Part of a small language model's weights.
Architecture: learned positions, no biases in attention or MLP, untied embeddings, normalized queries and keys.
Each number is 128 + 24 x the weight over its row's rms, rounded and kept within 0 to 255. Layers, rows and columns count from 0. The size above them is the row's rms in percent of the matrix's.

# layer 4 MLP gate, 512x192, rms 0.148, rows 47-81, columns 128-191
size [110 103  98  76 113 101  95 117  98 105  99 107  93  88  90  95  95  95  83 103 110 118 100 107  98  98  96  93  87  84  99 104  84  91 109]
[[145 171 148 164 174  91 155 134 155 133  95 105  88 130 151 110 109 131 152 158 172 143 125 114 116 148 114 132  76 150 141 145  56 135 104 101 122 124 114 141 103 150 129  99 121 144 171 145 138 129 112 107 145 153 128 186 128 145 113 128 123 180 128 127]
 [149  62  86 121 183 125 137  73 112 152 101 130 154 102 122 109 145  81 111 133 147 124 113 160  99  81  91 128 153 161 126 145 142 123 108 127 148 157 150 125  92 105 141  96 155  87 190 144 135 113 149 138  90 117 152 127 123 118 105 158 116 103 109 129]
 [100  80  50 107 110 114 160 132 104 208 142 116 153 113 114 141 179 125 132 150 101 133 131 136 124 121 121 130 112 126 135 157 103 175 129 151 144 138 156 111 141 124 146  92  73 138 161 155 126 102 157 138 153 123 140 151 131 104 172  99 128 122 124 140]
 [ 98 112 127 150 125 146 125 133 129 153 111  98 110 100 126 132 119 124  92 127 109 121 113 135 105 146 139 107  69  78 118 145 111 151 180 140 128 135 164  94 135 142 121 188 170 122 113 130 124 132 194 116 105 119 110 116  86  97 119 146 166 134 172 142]
 [163 119 149 158 127 146  97 106 169 107  99 104 149 149 137 112 139  97  95 117 101 129 137 147 100  94 102 145 129 117  99 137 148 137 177 118 162 126 134 152 133 110 160 144 186 125 140 117 130 138 133 114 150 147 119 173 110 153 107 118 104 153 117 118]
 [133 117  72  87 107 105 127 114 109 152 106 109 154 152 137 129 153 138 119 121 135 111 140 112 118 118 116 128 144 118  82 119 123 153  81 131 115 124 144  85 144 158 126 135 101 144 110 141 142 126 147 171 133 102  86  60 184 152 131  85  87 172 148 146]
 [124 121 141  89 187 148 128 114 164 138 109 131 132 159 112 147 113 148 131 105  94 121 136 131 115 130 119 117 105 102 107 169 112 129 152 104 127 141 132 129 154 168 107  85  98 148 144  92 168 133 129 124 115  95 138 104 143 149 147 111 170 100 170  82]
 [134 127 135  97 142  80  77 124 153 175 138 125 164  89 144  99 165 109 102  79 157 157 121 138 133  92  95 170 138 128  85 143 136  89 139  94 150 125 124 132 179 137 135 183  94  91  81 154 157 124 153 143 158 112 106  92 140 103 148  66 149 130 140 151]
 [148  93 135 124 140 148 110 141 120 147 121 103 129 107 109 109  98 121 162 123 115 125 133 131 121 134 145 138  86 138 134 157 149 117  75 129 123 161 125 135 135 169 106 136 144  96 144  94  93 108 168 176 169 165 109 130 138 140 179 108 113 114 153  91]
 [142 131 109 120 144 123 164 135 132 169 135 126 124 123 116 139 120 161 141 123 114 119  93 165  94 144 129 147 115 126 100 142 147 116 146 130 123 127 113 112  99 118 133 141  95 107 103  60 108 122 111 154 137 147  95 116 190 124 103 147  99  76 165 107]
 [171 123 168 142 106 130 134 134 175 109 114 143 114 120 100 110 111 110 109 164  99 102 134 111 133 150 153  98 144 158 131 157  77 109 134  96  87 117 137 124  80 111 149 173 161 120 168 140 138 136 151 124 100 141  91  82 125 121  77 151 133  84 172 173]
 [128 114 130 104 142 202 167 120 110 147 119 117 131 146 126 159 119 122 114 173 164 115 184 174 163 154 150 142 120 116 113 106  77 103 133 147 130 147 134 132 125  95 134 172 146 140 156 159 152 137 111 121 140 129 118 159 150 136 113 107 110 150 181 125]
 [155 119 152 148 118 166  99 117 156 135 111 120 128 130 142 120 136 107 110  99 136 181 104 117 150 108 112 134 149 132 151 157 108 133 114 137 132 156 125 115 171 126 127 109 141 138 137 140 100 159 134 120 100 146 158 151 127 152 138 103 111 154  96 189]
 [102 139 105 171 135 129 138 114 108  96 145 156 140 161  96 139 130 148 107 122 137 139 126 110 113 161 105 143 109 167 100  83 121 147 138 138 144 145 109 127 122 160 130 110 129  70 102 130 140 115 129 148 152 143 118 133 106  85 124 130 106 137 146 113]
 [107 119 160 107 107 112 135 112 156 120 135  95 127 136 155 154  98 137 130 149 122 108 113 115 148  92 130 118  98 132 101 123 102 137 169 114 154 139 126 136 110 106 124  71 122 164 100 158 140  84 169 134 117 139 114  90 129 126 115 143 109 133 121 103]
 [154  87 153 126 100 132 104 152 161  70 129 113 163 107 111 107 118 123 142 137 132 103  92 174 143 116 154 146 108 127 143 155 122 144 136 128 130 144 129  83  81 111 120 109 132 123 143 189 129  79 137 108 144 122 135  73 128 194 140 109 133 152 161 185]
 [148  67 130 131 112 133 150 137 119 131 110  91 164 152  82 107  91 161 121 115 126 116 122 129 114 164 155 169 158 158 161 112 108 138 180 110 147 153 122 156 101 124 117 145 140 150 102 167 121 133 137 133 143 140 123 141 145 104 113 123 135 123 142 117]
 [179 130 117 128 101 117 172 152 148  88 161 129 131 120 128 136 169  98 113 165 146 148 150 148 127 110 147  88 153 123 162 114  97 119 103 112 150  91 112 135  82 112 132 111 113 141 149 149 145 119 125 116 105 134 147 151 163 162 166 121 159 147 168 157]
 [120 153 124 127  52 141 128 122 142 129 152 130 156 128 128 165 106 165 134  93 145  99 102 117 133 133 125 109 130 156 150 123 135 147 138 164 122 131 104 138 129 145 131 110 111 200 142 127 127 138 114 112 135 123 130 119 182  94 158 173 117 111  96 124]
 [142 121 132 136 139  97 130 101  88 138 114 125 144  95 141 145 105 130 171 149 126 131  86  94 117 135 120 158 116 129 104 102 113 134 106 114 125 100 107 173 140  80  72 119 120 153 114  67 164 139 174 100 146 121 175 177 100 134 108 111  96 118 145 152]
 [116 106 194 120 129 112 113 131 125 156  91 115 179 115 149  93 133 148 108  94 187 116 132 138 119 121 128 126  95  95 112 122 117 144 147 115 146 155 119 166 106 114 133 137 120 114 150 122 154 143 120 154 164 146 124 129 137 107 146 115 106  97 145 128]
 [147 176 139  92  88 134  79 160 111 117 140 159 139 145 116 151 124 136  97 137  96  50 111 163 135 134 125 126  97 108 128  94 161 110 136 134 164  93 131 144 110  96 145 144 141 121 134  98 156 177  91 131  92 128 141 135  97 126 131 141 103 117 178 138]
 [150 118 129 136 127 138 137  90  89 152  82 178  83 107 113 163 139 102 105 143 146 117 153 113 152  81 134 163 118  91 113 120 118 104 150 102 113 115 145  85 136 113  74 134 149 118 168 161 141 133 162 137 142 119 126 140 118 153 121 153 132 149 140 182]
 [149 109 146 162 128 101  88 108 136 141 135 114 149 113  99 109 183 123 150 168 132 112 128 156 102 155 103 133 112  95 107 134 148 120 142 153 118 172 153 173 145 145 147 133 139  96 162 141 142 114  89 183 141 160 125 145 144 139 128 135 143 132 115 134]
 [100 140 146  79  85 133 159 123 149 152 133  89 108 110 112 102 136 163 163 129 149 149 130 143  96 158 134 109  95 132 124 143  95 134 139 104 160 149 109 151 156  99 150 110 164 176 115 154 144 127 149 135 121 121 151 112 137 173 152 112 158 113 145 126]
 [133 109 127 125 123 108  91 142 139 105 131 157  97 113 128  87 125 115 117 147 152 155 141  99 103 169 132 145  76 125 157 132 109 119 138 147 146 161 125  99 134 148 147 130 125 131 128  98 134  97 122 154 115 103 129 119 131 144 151 124 109 137 143 144]
 [107 143  82 171 126 110 172  98 153 102 123 102 101 126  99 158 146 133 114 113 111 167 121 134 143 118 113 115 116 113 121 139 142 138 124 137 145 101  94 169 146 114 120 110 154  86 135 126 138 170 134 169  92 121 127 115  91 134 164 129 130 124 166 111]
 [116 150 178 156 136 119 148  81 100  98 116 187 143 146 101 155 174 121 135 154 135 141 113 154 115 146 141 182 137 145 155 127 123 131 118 139 110 132 125 132 141 124  93 133 140 132 127 122 149 103 141 143 142 114 139 122 123 111 101 118 140  89 143 156]
 [ 73 147 134 127 110 109 112  86 179  66  92 117 125 148 127  92 165 133  54 138 139 131 114 136 127  80 114 136 142  89  98 134 122 121  95 140 105 124 138 128 103  85  88 154  93 111 144 147 135 128 151 110 114 138 118 132 160 142 122 108 150 112 115 162]
 [ 97 155 165 132 165 127 113  93 112 117 155 127 129 166 162 131  99  79  96 128 141 165 156 155 109 100  89 129 132 120 115 111 131 105  92  92 147 127 157 130 117 164 145 176 163 155 127 139 132 152 127 109 110 161  94 131 135 105 125 150 150 151 132 121]
 [131 125 113 134 137 158 120 130 131 118  87 146 150 152 147 120 144  98 140 147 145 140 108 124 145  96 108 153  72 148 152  83 136 149 158 116 114 139 124 134 128  94  68 124 103 161 111 189 156  86 175 146 136 107 124  92 118 151 102  89 147 123 109 121]
 [ 98 142 108 112 117 111 160 141 151 155 144 111 122 166 109 123 143  85 114 159 130 129 162 101 121 113 126 110 150 127 120 124 129 126 129 157 160 132 150 140 123 118 104 158 158 124 118 112 132 140 117 100 120 136 166 135 125 140 161  75 130 184 111 112]
 [101 144 150 141 162 103 129 141 118 128 102 108 165 144 175 101 117 105 147  90 117 144 134 114 137 108 128 137 119 172 146 151 166 136 121 127 150 111 111 123 131  96 131 134 115 131  82 156 123 132 145 140  90 162 140 157 111 131 117 103 148 102 133 114]
 [145 104 125 152 134  95 158 128 107  99 161 151 121 138 141 123 114  98 112 159 139 114 104 109 144 126 138 132 158 135 135 125  88 146 143 103 119 125 114 115 118 161 106 127 132  83 120 122 155 109 151 124 146  93 171 118 152 115 131 108 146 105 130 170]
 [153 124 159 147 113 117 115 163 162 134 114 132 122 152 137 134  96 109 138 107 128 151 118 130  77 125 124 109 176 123 100 134  73 129 125 104 115 122 115 110 117  86 117  92 110 111 135 133 115 135 121 114 122 140 165 107 122  98 124 129  86 138 145 150]]
# layer 4 MLP up, 512x192, rms 0.143, rows 47-81, columns 128-191
size [102 102  99  80 109 100  98 111  99 104  96 104 103  86  91  94  99  98  95  99  97 112 100 104  98  97  94 100 100  94 100 104  91  96 104]
[[130 147 139 114 112 141  83 138 120 124 113 137  95 134 134 165 188 138 148 106  94 111 131 195 155 130 117 153 101 163 114 138 136  72 133 172 100 123 118 140 118 123 130 135 115 144 126 148 112 102 131  97 142  85 136 173 162  98 102 146 105 149 128 153]
 [136 102 122 138 136 143 143 115 138 168 136 101 138 126 139 159 117 148 127 105 138 115 156 106 111 101  94 128 126 118 132 142 135 125 148 119 186 142 147 112 145 127 121 134 150 144  78 163  92 111 165 172  98 171 117 136 131 118 129 163 134 131 163 107]
 [153 146 140  84  87 117 147 135 160 164 172  91 136 118 116 151 166 140 192 157 128 116 159 126 143  77 149  96 132 115 100 146 130 211 117 137 125 129 159  89 139 132 150  68 124 165 152 126 114  97 144 110  90 126 102  99 127 120  71 120 130 126 127 120]
 [104  77 158 138 115 113 113  95 135 127 109 165 143 154 136 130 117 128 118 143 104 129 128 124  99 171 162 107 112  96 137 131 126 130 120 119 105 130 139 113  55 122 130 153 148 134  75 123  87 131 162 113 126 100 131 170 101 117 118  94 170 146 142 117]
 [130 118 135 116 128 138 136 111 112 135 166 107 120 109 156  91 136 170 116 116 114 135 178  84 122 146 150 109 143 155 102  97 115 111 117 160 103  93 143 118 161  92 116 107  99 146 170 131 161 112 128 171 136 135 143 117 163 116  84 129  65  81 133 134]
 [102 148 122 158 139 158 160 152 149 104 104 139 141 111 105 169 112 150 161 117 156  93 113 163 120 135 114 167  86 119 116  97 152 124 152 148 170 139 136 123 130 120 119 109 137 144 139 149 127 167 159  83  99 123 110 141 125 149 113 185 165  93 169 132]
 [104 160 108 139 103 132 146 136 101 156 162  99 103 120 116 138 113 107 133 104  72  94 113 103 111 162 140 120  89 117 122 116 101 141  93 130 112 125  72 146  93 138 154  95 122 142 157  90 125 145 158 118 138 132  82 171 119  91 133 149 102 119 120 112]
 [134  99 138 122 110 154 118 114 145 126  85 126 133 138 117 173 170  95 130 151 121 125 139 176 104 120 151 161 144 121 120 146 120 152 149 100 133 169 150 144 130 123 125  79 139 194 155 130 129 121 107 153 144  94 161 116 126 139  87 123 102 164 131 129]
 [149 142 138 130 111  74  98 102 165 163 139 132 132  93 104 137 131 134 104 127 162 124 135 121 127 130  98 144  74 105  82 134 136 123 110 122 148 102 151  68 146 169 152 147 148 124 175 125 126 155 129 125 106  88 137 118 146 116 128 138 139 118 149 139]
 [123 133 149 105 129 130 131  91 129 125  63 136 116 106 127 157 134 138 137 141 151 180 111 129  95 105  92  94 110 138 114 141 145 123 104 156  89 118  98 107 173 179 125  87 143 117 120 109 103 128  95 140 180 110 126 122 137 120 157 122 113 161 116 115]
 [153  92 137 100 130 126 144 173  95 128 123  94 135 112 152 136 164 129 150 133  89 152 170 128 136 141 149 148 142 127 148 116 169 152 138 126 103  87 105 126 135 132 115 109 114 135 176 142 127 139  86 148 134 107 144 107 153 156  93 135 121 127 121 123]
 [169  97 106 130 120  98 145 124 134 152 190 125 146  91  99 135 146  79 115 132 125 139 141 115 155 109 130 120 142 126  96 108  90 170 107 152 107 108 134 104 112 125 157 114 111 104 171 129  34 158 117 180 113  78 124 125 109 126 135 140 139 127 141 129]
 [145 152 148 170 146 132 132 157 128 136 136  69  95 198 142 102  92 164 135 121 152 161 126 116 135 110 111 116 160 107 117 153 103 109 113 113 163 145 147 116 140 188 147 130 113 107 184 190 169 126 118 132 126 129 143 171  94 134 105 105 153 138 152  89]
 [178 142 114 148 101 122 133  97 159 126 150 141 128 154 105 128 125 122  79 124 121 122 121  94 144 159 126  96 149 154 177  81 114 113 144 103 101 109 118 106 110 164 110 123 131 163  81 121 131 127 138 125 106 160 100 114 182  85 117 126 139  97 100 159]
 [143 147 108 146 140 127 109 171 115 138 157 144 105  81 138 161  80 117 174 133 121 100 104 124 111 138 153 153 148 176 123 122 119 104 137 141 101 156 120 116 134 136 107 141 130 120 122 120 113  81 134 127 113 123 140 188 156  87  75 102 149 137 143 182]
 [ 69 111 129 132 124 119 124 146  79 146 120 138 159 174 142 172 127 140 120 120  99 154 158 107  70 105  89 134 157 148 122 130 139  78 114 150 138 181  92 152 114 128 123 110 139 110 108 125 159 129 166 174 134 145 104 134 148 129 140 110 138 111 108  95]
 [111 107  92 131 158 145 152 126 126  92 107 149 156 100 119 129 171 135  99 156 135 107 129 179 145 113 120 144 127  86 149 153  99 100 134 105 139 112 135 140 129 121 148 106 109 148 120 106  99 148 125 184 168  89 176  89 159 122 143 112 111 111 159 123]
 [ 98 105 151 121 122 140  97 111 111 178 139 115 126  99 124 167 161 135 138 156 174 118 138 143 143 171  48 154 152 147 100 170  88  95 118 157 123 153 138 119 148  86 124 111 141 144 128 154 132 151 111  97 121 112 110 127 129 125 156 108 132 114 131 151]
 [138 125 125 125 108 130 109 145 137 148 159 147 129 101 119 141 116 151  89 109 119 133 133  99 134 112 144 105 142 191 135 148 122  94 108 135 167 159 147 152 118  83 155  91  79 181 150 165 141 134  97  92 136 120 140 150 171 136 111 126 166 135 106 142]
 [ 76 109  94 139 109 122 117 147 122 129 123 117 153 115  96 122 141 123 131 109 141 159 183 139 148 110 205 107 104 141 141 140  99 183 107 106 117 129 127 140 116 111 150 160 109 125 138 115 149 160 146 129  75 105 125 106 144 126 139 120 130 123 119 119]
 [149 139 158  99 138 133 106 167 111  76 130 132  90 157 126 101 114 113 161 163 151 128 157 193 111 144 130  83 130  93  87 123 114 119 142  81 136 105 110 126 159 154 113  75 102 108 126 111 165 126 121 127 124 110 118 153  85 153 143 130 132 127 114 136]
 [116 150 128 150 157 130 135 107 156 149 141 132  99 103 148 124 154 109 114 145 133 120  72 109 175 108 168 135 167 152 125  97 153 151 132 100 122 121 133 150 119 134 130 134 145  88 126 149 129 126 143 101 103 147 156 157 110 115  69 160 156 113 130 111]
 [150 125 123 145 179 174 148 172 176 136 147 144 106 128 104 145 113 113 107 120 123  88 124 136 161 140 134 156 129  88 156 148 143 113  79 149 139 128 118 103 115 128 110 108 138  90 135 122 114 134 158 129 140 161 162 139 142  99 144 130 161 115 124 119]
 [127 123 137 141 123 111 130 122 104  89 143 114 142 140 154 120 108  73 159 137 145 112 156 106 110  68 102  95 163 103 160 154 102 141 122 125 106 135 107 102 144 111 122 109 101 157 130  62  95  76 124 139 135 162 153 145 159 131 121 118 121 154 128 130]
 [110 105  79 155 128 132 120  97 135 162 142 107 149 168 134 146 147 124 121 136 130 170  80 148 141 114 108 136 156 189 103 104 150 149 131 173 150 135 121 153 118 145 122 166 121 134 159 167 139 153 145 130 160 114 156 136 132  79 177  99  92 138 145 114]
 [142 117 153 159 149 141 121 146 133 111 118 163 120 122  78 109 131 145 145 144 111 145 188 141 128 136 172 118 115 154 162 103 114 114  70 129 151 166 122 120 126 135 166 111 134 200  71 151 119 110 122 134 144 152 120 105  95 164 128 128 104 154 119 106]
 [159 132 124 136 163 102 129  97  97 150 125 134 150  60 134  77 170 118 142 134 161 115 127 101 123 135 128 132 139 143 131 159 135 126 160 129 132 141 149 108 163 132  88 156 119 141 164 103 124 114 148 115 133 112  97 138 108 149 135  93  77 140 147 127]
 [ 98 119 121  89  98 135 147 140 131 137 123 106 110 128 113  80 136 130 141 150 108 110 139 121 151 142 135 133 149 136 121  81  89 115 124 118 112 145 141 120  83 122 132 111 125 112 106 136 127 184 115 112 221  81 132 142 135 126 139 135 102 120 178 124]
 [101 122 137 139 118 134 170  96 143 111 138 137 111 106 132 109 157 136  96  85 105 108 131 154 120 127 127 120 143 133 150 134 153 107 122 182 112 143 166 147  94 134 160 150  91 152 145 103 144  91 151 118 145 113 112 131 164 112  74 155 144 129 166 125]
 [139 126 131 116 144 120 105 126 112  78 125 129 101 149 107 128  91 127 100 124 135 125 129 164 172 110  92 118 140 142  90  51 146 129 140 116 126 139 162 152 139 115 151 143 167 129  78 124 132 130 159 105 118 107 130  91 116  59 153 139 129 141 112 112]
 [ 69 154 132 130 141 103 105 125  89 124 129 157 116 147 166 160 118 134 127 140  99 116 129  96 105 117 139 118 127 129 107 148 120 139 132 147 146 103 125 124 127 141 160 115 171 114 130 158 127 101 122 146  95 114 117  90 125 118 112 100 129 149 115  84]
 [156 157 117 121 161 148 124 129 171 180 151 139 126 127 147 167 115 129 109 115  95 129 117 114 116 123  97  95 144 153 155 137 117 165 140 143 139 130 116 196 152 131 113  80 126 116 151 137 102 140 117  72 146 104  86  94 124 137 118 134 133 145 128 163]
 [123 135 136  88 120 147  78 119 131  98 161 123 120 152 157 143 154 152 115  73 132 108 143 121 159 125  93 122 115 167 139 115 108 135 102 127 119 136 103  98 150 132 123 152 120 106 103 165  99 132 134 130 123 134 132 173 106 102 123  73 180 152 140 138]
 [115 147 119 110  86 124 142 138  97 127 137 127 144 182 119 113 100 121  90  77 146 125 116 127 151 152 125 126 110  82 151 117 139 126 120 110 140 149 107 106 147  72 137 140 106  89  99 125 131 127 167 120 108 156 179 106 141 132 122  98 118 111 140 133]
 [156 182  74 158 146  90 118 100 149 126 141 103 112  79  97 142 147 108 124 125 123 135 145 120  64 124 146 142 146 166 138 130 122 123 167 105 117 106 109 120 151  96 123 151 161 158 131  93 165 124 115 109 170 140 105 117 129 147 123 112 126 122 147 119]]
# layer 4 MLP down (transposed), 512x192, rms 0.139, rows 47-81, columns 128-191
size [106 100  99  89 106 102 101 108 100 102  96 106 100  94  96  92 105  98  92 104 103 103  99 103 102  98  91  95  84  82 106 102  84  97 102]
[[116 114 135 120  81 185 123  95 107 164 129 128 150 115 155 191 165 158 163 133 144 162 148 118 158  87 100 107 123 104 102  95 134 107 143 141  97 114 114 103 153  80 106 155 153 110 135 128 106 114  92 135 115  95 136 114 127 117  90 151 204 119 102 104]
 [ 80  95 118 137 138 140 127 131 134 150  74 124 119 125 146 151 115 107 167 124 129 144 141 147 137  93 143 170 151 140 124 192 139 122 107 120 150 108 132 144 121 115 153  74 104  94 100 122 129 113 165 115 144 134 154 160 142 141 126 159 141 125 128  98]
 [123 120  86 119 152 113 105 118 106 148 109 124 127 142 121 155 104  92  94  94 123 162  91 116 100 124 121 156 150 142 142  98 137  72 152  99 150 165 163 125 117 117 158 141 136 111 117 143 110 123 117 112 117 104 161 123 137 130 115 126 114 148 140 131]
 [166  97 132 126 116 125 138 100 153 135 114  82 127 124  86 144 135 120 126 122  96 101 127 125 112 150 146 137 151 104 177 141 163 124  82 115 127 118 153  88 107 120 128 160  94 125  72 121 127 151 139 102 124 171 109 154 145 123 124 162 121 126 115 150]
 [143  98 117 138 148 178 157 162 162 138  57 151 134 142 178 151 105 131 158 116  58 139 125 138 121 128  89  76  94 132  81 176 111 132 120 151 127 161 152 120 148 144 146 131 131 144 153 124 158 117 111 113 134 126 113 115 135 122 135 105 157 161  99 137]
 [127 153 161 111 127 139 157 148 143 113 113 133 151 124 136 144 139 117 111 138 151 107 109  94  91 128  87 174 131 149 123 139 114 142 110 118 116 146 121 117 142 139 162 139 130 145 143 110 177 164 120 138 109 116 128 105 159 117 171 132 133 141 150 158]
 [124 131 103 117 104 113 139 106 162 192 134  78 164 129 115 141 122 139 118 134  98 180  96 167 114 145 138 158 138 132  98 106 159 108 163 106 134  90 128 123 163 138 138  98 129 141 109 161 130 135 119 110 115 114 136 146 111 124 146 143 135 121  96 139]
 [144  92 179 168 144 110 143 161 143 139 179  91 146 139 103 125 108 139 134 121 128 127 106 138 110 120 150 129  92 102 168  74  97 126 124 139 145 126 140 127 121  88 141 114 117 136 150 132 146 151 146 123 113 109 138 113 158 144 152 155 126 121 141 136]
 [ 82 160 130 116 125 100 126  92 131 147 177 131 159 161 140 106 120 146  84 131 156 144 142 171 122 134 133  88 115 132 135 140 117 138 152 138 152 101 175 142 165 130 141 156 193 143  95 106 130 142  95 138 141 122 115 121 131 167 148 182 100 111 134 167]
 [147 108 127 136 128 112 102 106 117 107 215 119 117  73 178  88 114 147 132 134  96 140 131 110 140 150 105 132  70 130 115 118 120 125 146 116 100 164 105 107  83  91  96 121 142 127 118 196 132 105 176 141 157 143 123 118 126 127 113 123 143 117 127 118]
 [ 79 108 179 148 134 120 155 121 131 170 106 137 140 124 170 126 104 140 141  98 102 101  77 114 172 111 150 124 145 126 101 122 140 119 133 144 179 135 141 139 171 135 149  91 158 124  89  91 187 124 106 125 143  95 103 121 132 105 128  80 120 126 116 138]
 [115  93 124 171 141 103 122 179 140 142 175 151 123 122 119 118 114 164 165  93  98 102 118 125 119 138 151  87 142  99 160 105 140  85 123 112  74 175 144 139 163 104 132 134 137  86 129 120 113 117 113 126 121 102 179 131 190 101 119 133 168 117 114 160]
 [ 86 175 115 102 120 101 163 130 148 114 132 139 150 139 127 122 117 150 123 155 158 124 102 149 128 172 121 115 156 122 130  90 137 106 141 126 150 158 110 135 153 215 153 121 118 118 116 136 123 139 104 106 132 123 127 134  99 102 167 147  85 133 155 151]
 [125 147 122 103 167 167 149 111 116 127  93 125 100 132 108 115 148 109 142  87 188 128 119 128 122  98 130 145 118 137 121  93 177  77 156 125 124 145 127  92 120 138 146 105 108 155 165 155 129 165 117  97 131 114 126 132 144 159  87 128 132 159 105 109]
 [173  96 139 167 137 105  60 134 153 122 112 156 126  89  86 128 153 141 149 139  98 111  77 126 127 147 155 115 154 150 136 118 141 188 110 106 149 108 139 131 144 158 123 130 120 132 168 141 156 136  93 154 107 104 120 138 112 126 187 117 134  98 101 159]
 [105 102 125 107 122 118 138 100 161 126  62  96 141  81 150 140 155 104 150 174 108 111 170 104  96 135 129 144  88 172  81 138 133 146 111 106 125  89 128  83 110 101 172  92 113 184  62 142 129 107 105 135 129 137 157 144 150  54 134 170 125 100 126 139]
 [146  89 159 127 116 154  89 129 138 139 132  85 127  97 163 133 121 137 161 143 169 119 144 122 133 105 136 137 128 113 182 133 103 139 116  67 116 153 144 132 116 108  99 151 130 133 143 130 102 128 136 146 138 114 140 155 136 109  99 145 125 161 141 124]
 [156 113 156 122  91 113 147 136 128  96 101 125 133 151 133 116 107 145 121 132  91 111 128 103 109  73 122  92  98 140 147 115 159 156 134 121 141 101 106 106  97 166 101 138 124 121 109 168 114 104 103 136 120 125 135 136 112 133 118 127 165 142 124 101]
 [129 166 115 124 132 124 151 161 102 131 146 112 130 162 121 113  92 111  99 134 119 124  96  82 121 122 163 117 142 151 141 126 112  94  97 168 120  96 110 151 124  99 131  69 139 136 127 103 137 170 110 100 143  75 101 120 139 188 120 145 134 146 119 128]
 [148 122 144 125 144 175 127 129 178 145 137 138 130 160 104 122 127 122 154 111 129 126 128 113 107 138  90 119 161 131 118 125 104 134 113 179 159 149 165 131 149 110 133  66  98 117 112 102 131 130 103 190 135 155 139 148 130 127 147 154  85 144 157 110]
 [115 117 107 133 137 107 105 132 127 119 160 135 159 108  80 109 116 109 118 153 121 107 122 159 129 147 114 119  93 142 124 111 156 143 156 128 132 136 129 106 122 107 124 114 186  81 171 132 117 142 111 128 117 128 127 121 122 135 137 150  92  81 131 117]
 [136 150 107  94 158 150 146 121 139 123 101 144 110 140 155 118 133 136 107 127 135 158 151 115 136 164 151 157 134 147 151 123 138 112 166 109  74 127 125 137 107 164 131 174 113 123 124 132 144  77 125 111 107 109  75 171 197 136  97  89 177 151 122 133]
 [108 134 113 199 130 110 140 139 141 129 189 108 122 133 156 126 147 138 138 126 116  91 111 115 115 155 124 132 144 155 138 134 133 130 167 109 134 131 111 152 128 141 140 124  88 126 131 117 132  80 120 122 106 111 147 170 136 147 148 106 131  88 101 137]
 [148 134 120  83 147 156 149 184 156 159 147 138  88 139 146 103 165 159 110 118 145  97 149 106 130 113 161 156 133 139 167 171 124 143 121 105 114 126 107 152 154 145 150 155 126 158  99 143  85 159 144  84 123 172 103 146 113 142  99 123 134 168 107 156]
 [114 125 132 125 161 142 153  80 121 139 141 112 141 121 108 161 132 192 129 166 111 120 115 123 108 180 111 159 160 189 106  78 126 130 127 152 155 164 101 100 142 126 156 144 115 153 136 146 141 162 107 152  93 113 163 107 139  86 114 160 104 127 133 136]
 [147 117 117  93 140 123 116 126 151 114 155  98 109 142  60  97 134 136 146 138 109  97  88  92 108 157 115 106 106 105 145 120  81 108  87 125 147 114 129 128 115 138 118  53 102 174 113 125 154 130 106 125 138 106 125 108 126 104 116 107  99 143 155 160]
 [145 145  88 139  85 120 183 131 102 107 104 127 127 132 161  99 153 103 157 153 172 147 113 134 158  74 174  89 111 164 103 135 158 123  92 159 156 101 117 114 140 148  84 129 132 122 172  97 119 127 147 159 142 106 125 104 117 144 142 116 189  94 156 142]
 [117 120 121  92 104 149 145 107 122 159  97 102 131 128 156 126 152 133 207 128 125 113  92  73 143 127 180 122  96 199 104 131 115  56 152 126 123 131 165 116 106 116 162 139 114 152 146 118 152 146 111  69 129 108 133 146 128 141 123 194 152 127 119 142]
 [128 151 120 126 135 108 132 139 136 110 123 149 129 138 166 120 150 141 133  97 146 142 129 100 105 141  84 124 167 114 138 172 137 106  98 152 109 149 145 139 143 170 149 131  96 145 144 138 141 154 131 140 124 145 120 129 146 143 154 139 140 117 106 130]
 [148  83 179 139 167 153 101 157 127 133  83  92 147 143 131 146 114 133 130  87 127 116 146 133 126 136 145 141 123 142 135 153 123 124 126 121 163 135 151 115 137 112 138 114  92 132 112 151 144 123 144 107 106  78 149 133 158 130 122 102 134 158 118 116]
 [126 111 136 126 146 135 136 128 114 114 158 127 126 166 151 135 140 117 100 137  98 118 102 156  84 190 117 116 113  95 143 105 128 105 133 138 125 110 124 115 134 202 133 140 133 110 104 148 160 140 121 100  98  94  88 163 114 112 145 101 143 119 117 135]
 [105 156 115 171 115  93 128 117  98 158 141 126 130 117 139 115 138 132 153 133 112 163  98 117 167 165 125 145 125  97  76 181 156 136 115 123 110  95 146 125 140 120 152 152 102 125 132 154 154 153 160 165 120 153 135 104 174 132 114 128 136 115  99 129]
 [102 110 110 168 167  68 145 131 108 163 112  92 142 128 105 157 132 122 118 123 114 107 148 133 154 110 136 124 130 147 121 128 119  71 105 130  97 116 133 144 114 144 163 142 102 108 107 138 127 108  91 111 127 113 164 105 143 140 125 107 135 125 151 118]
 [107 124 134  94  95  89 122 144 161 162 195 113 144 101  87 161 151 112 129 135  98 102 113 125  87  89  93 121 124 149 115 125 146 113 136 120 123  98 142 164 122 177 156 104 128 150 112 120 136 106 133 129  88 107  72 127  98 145 131 159 134 122 151 115]
 [109 132 131 181 139  67  69 179  98 117 106 117 103 121 137 128 125 145 140 150  94 133 166  81 117 115 146 125  96 135  73  82  86 118 127 107 145 106 120  99 176 159  97 116  92  97 139 121 150 112 124 155 127  93  99 139 150 105  80 132  78 143 129 129]]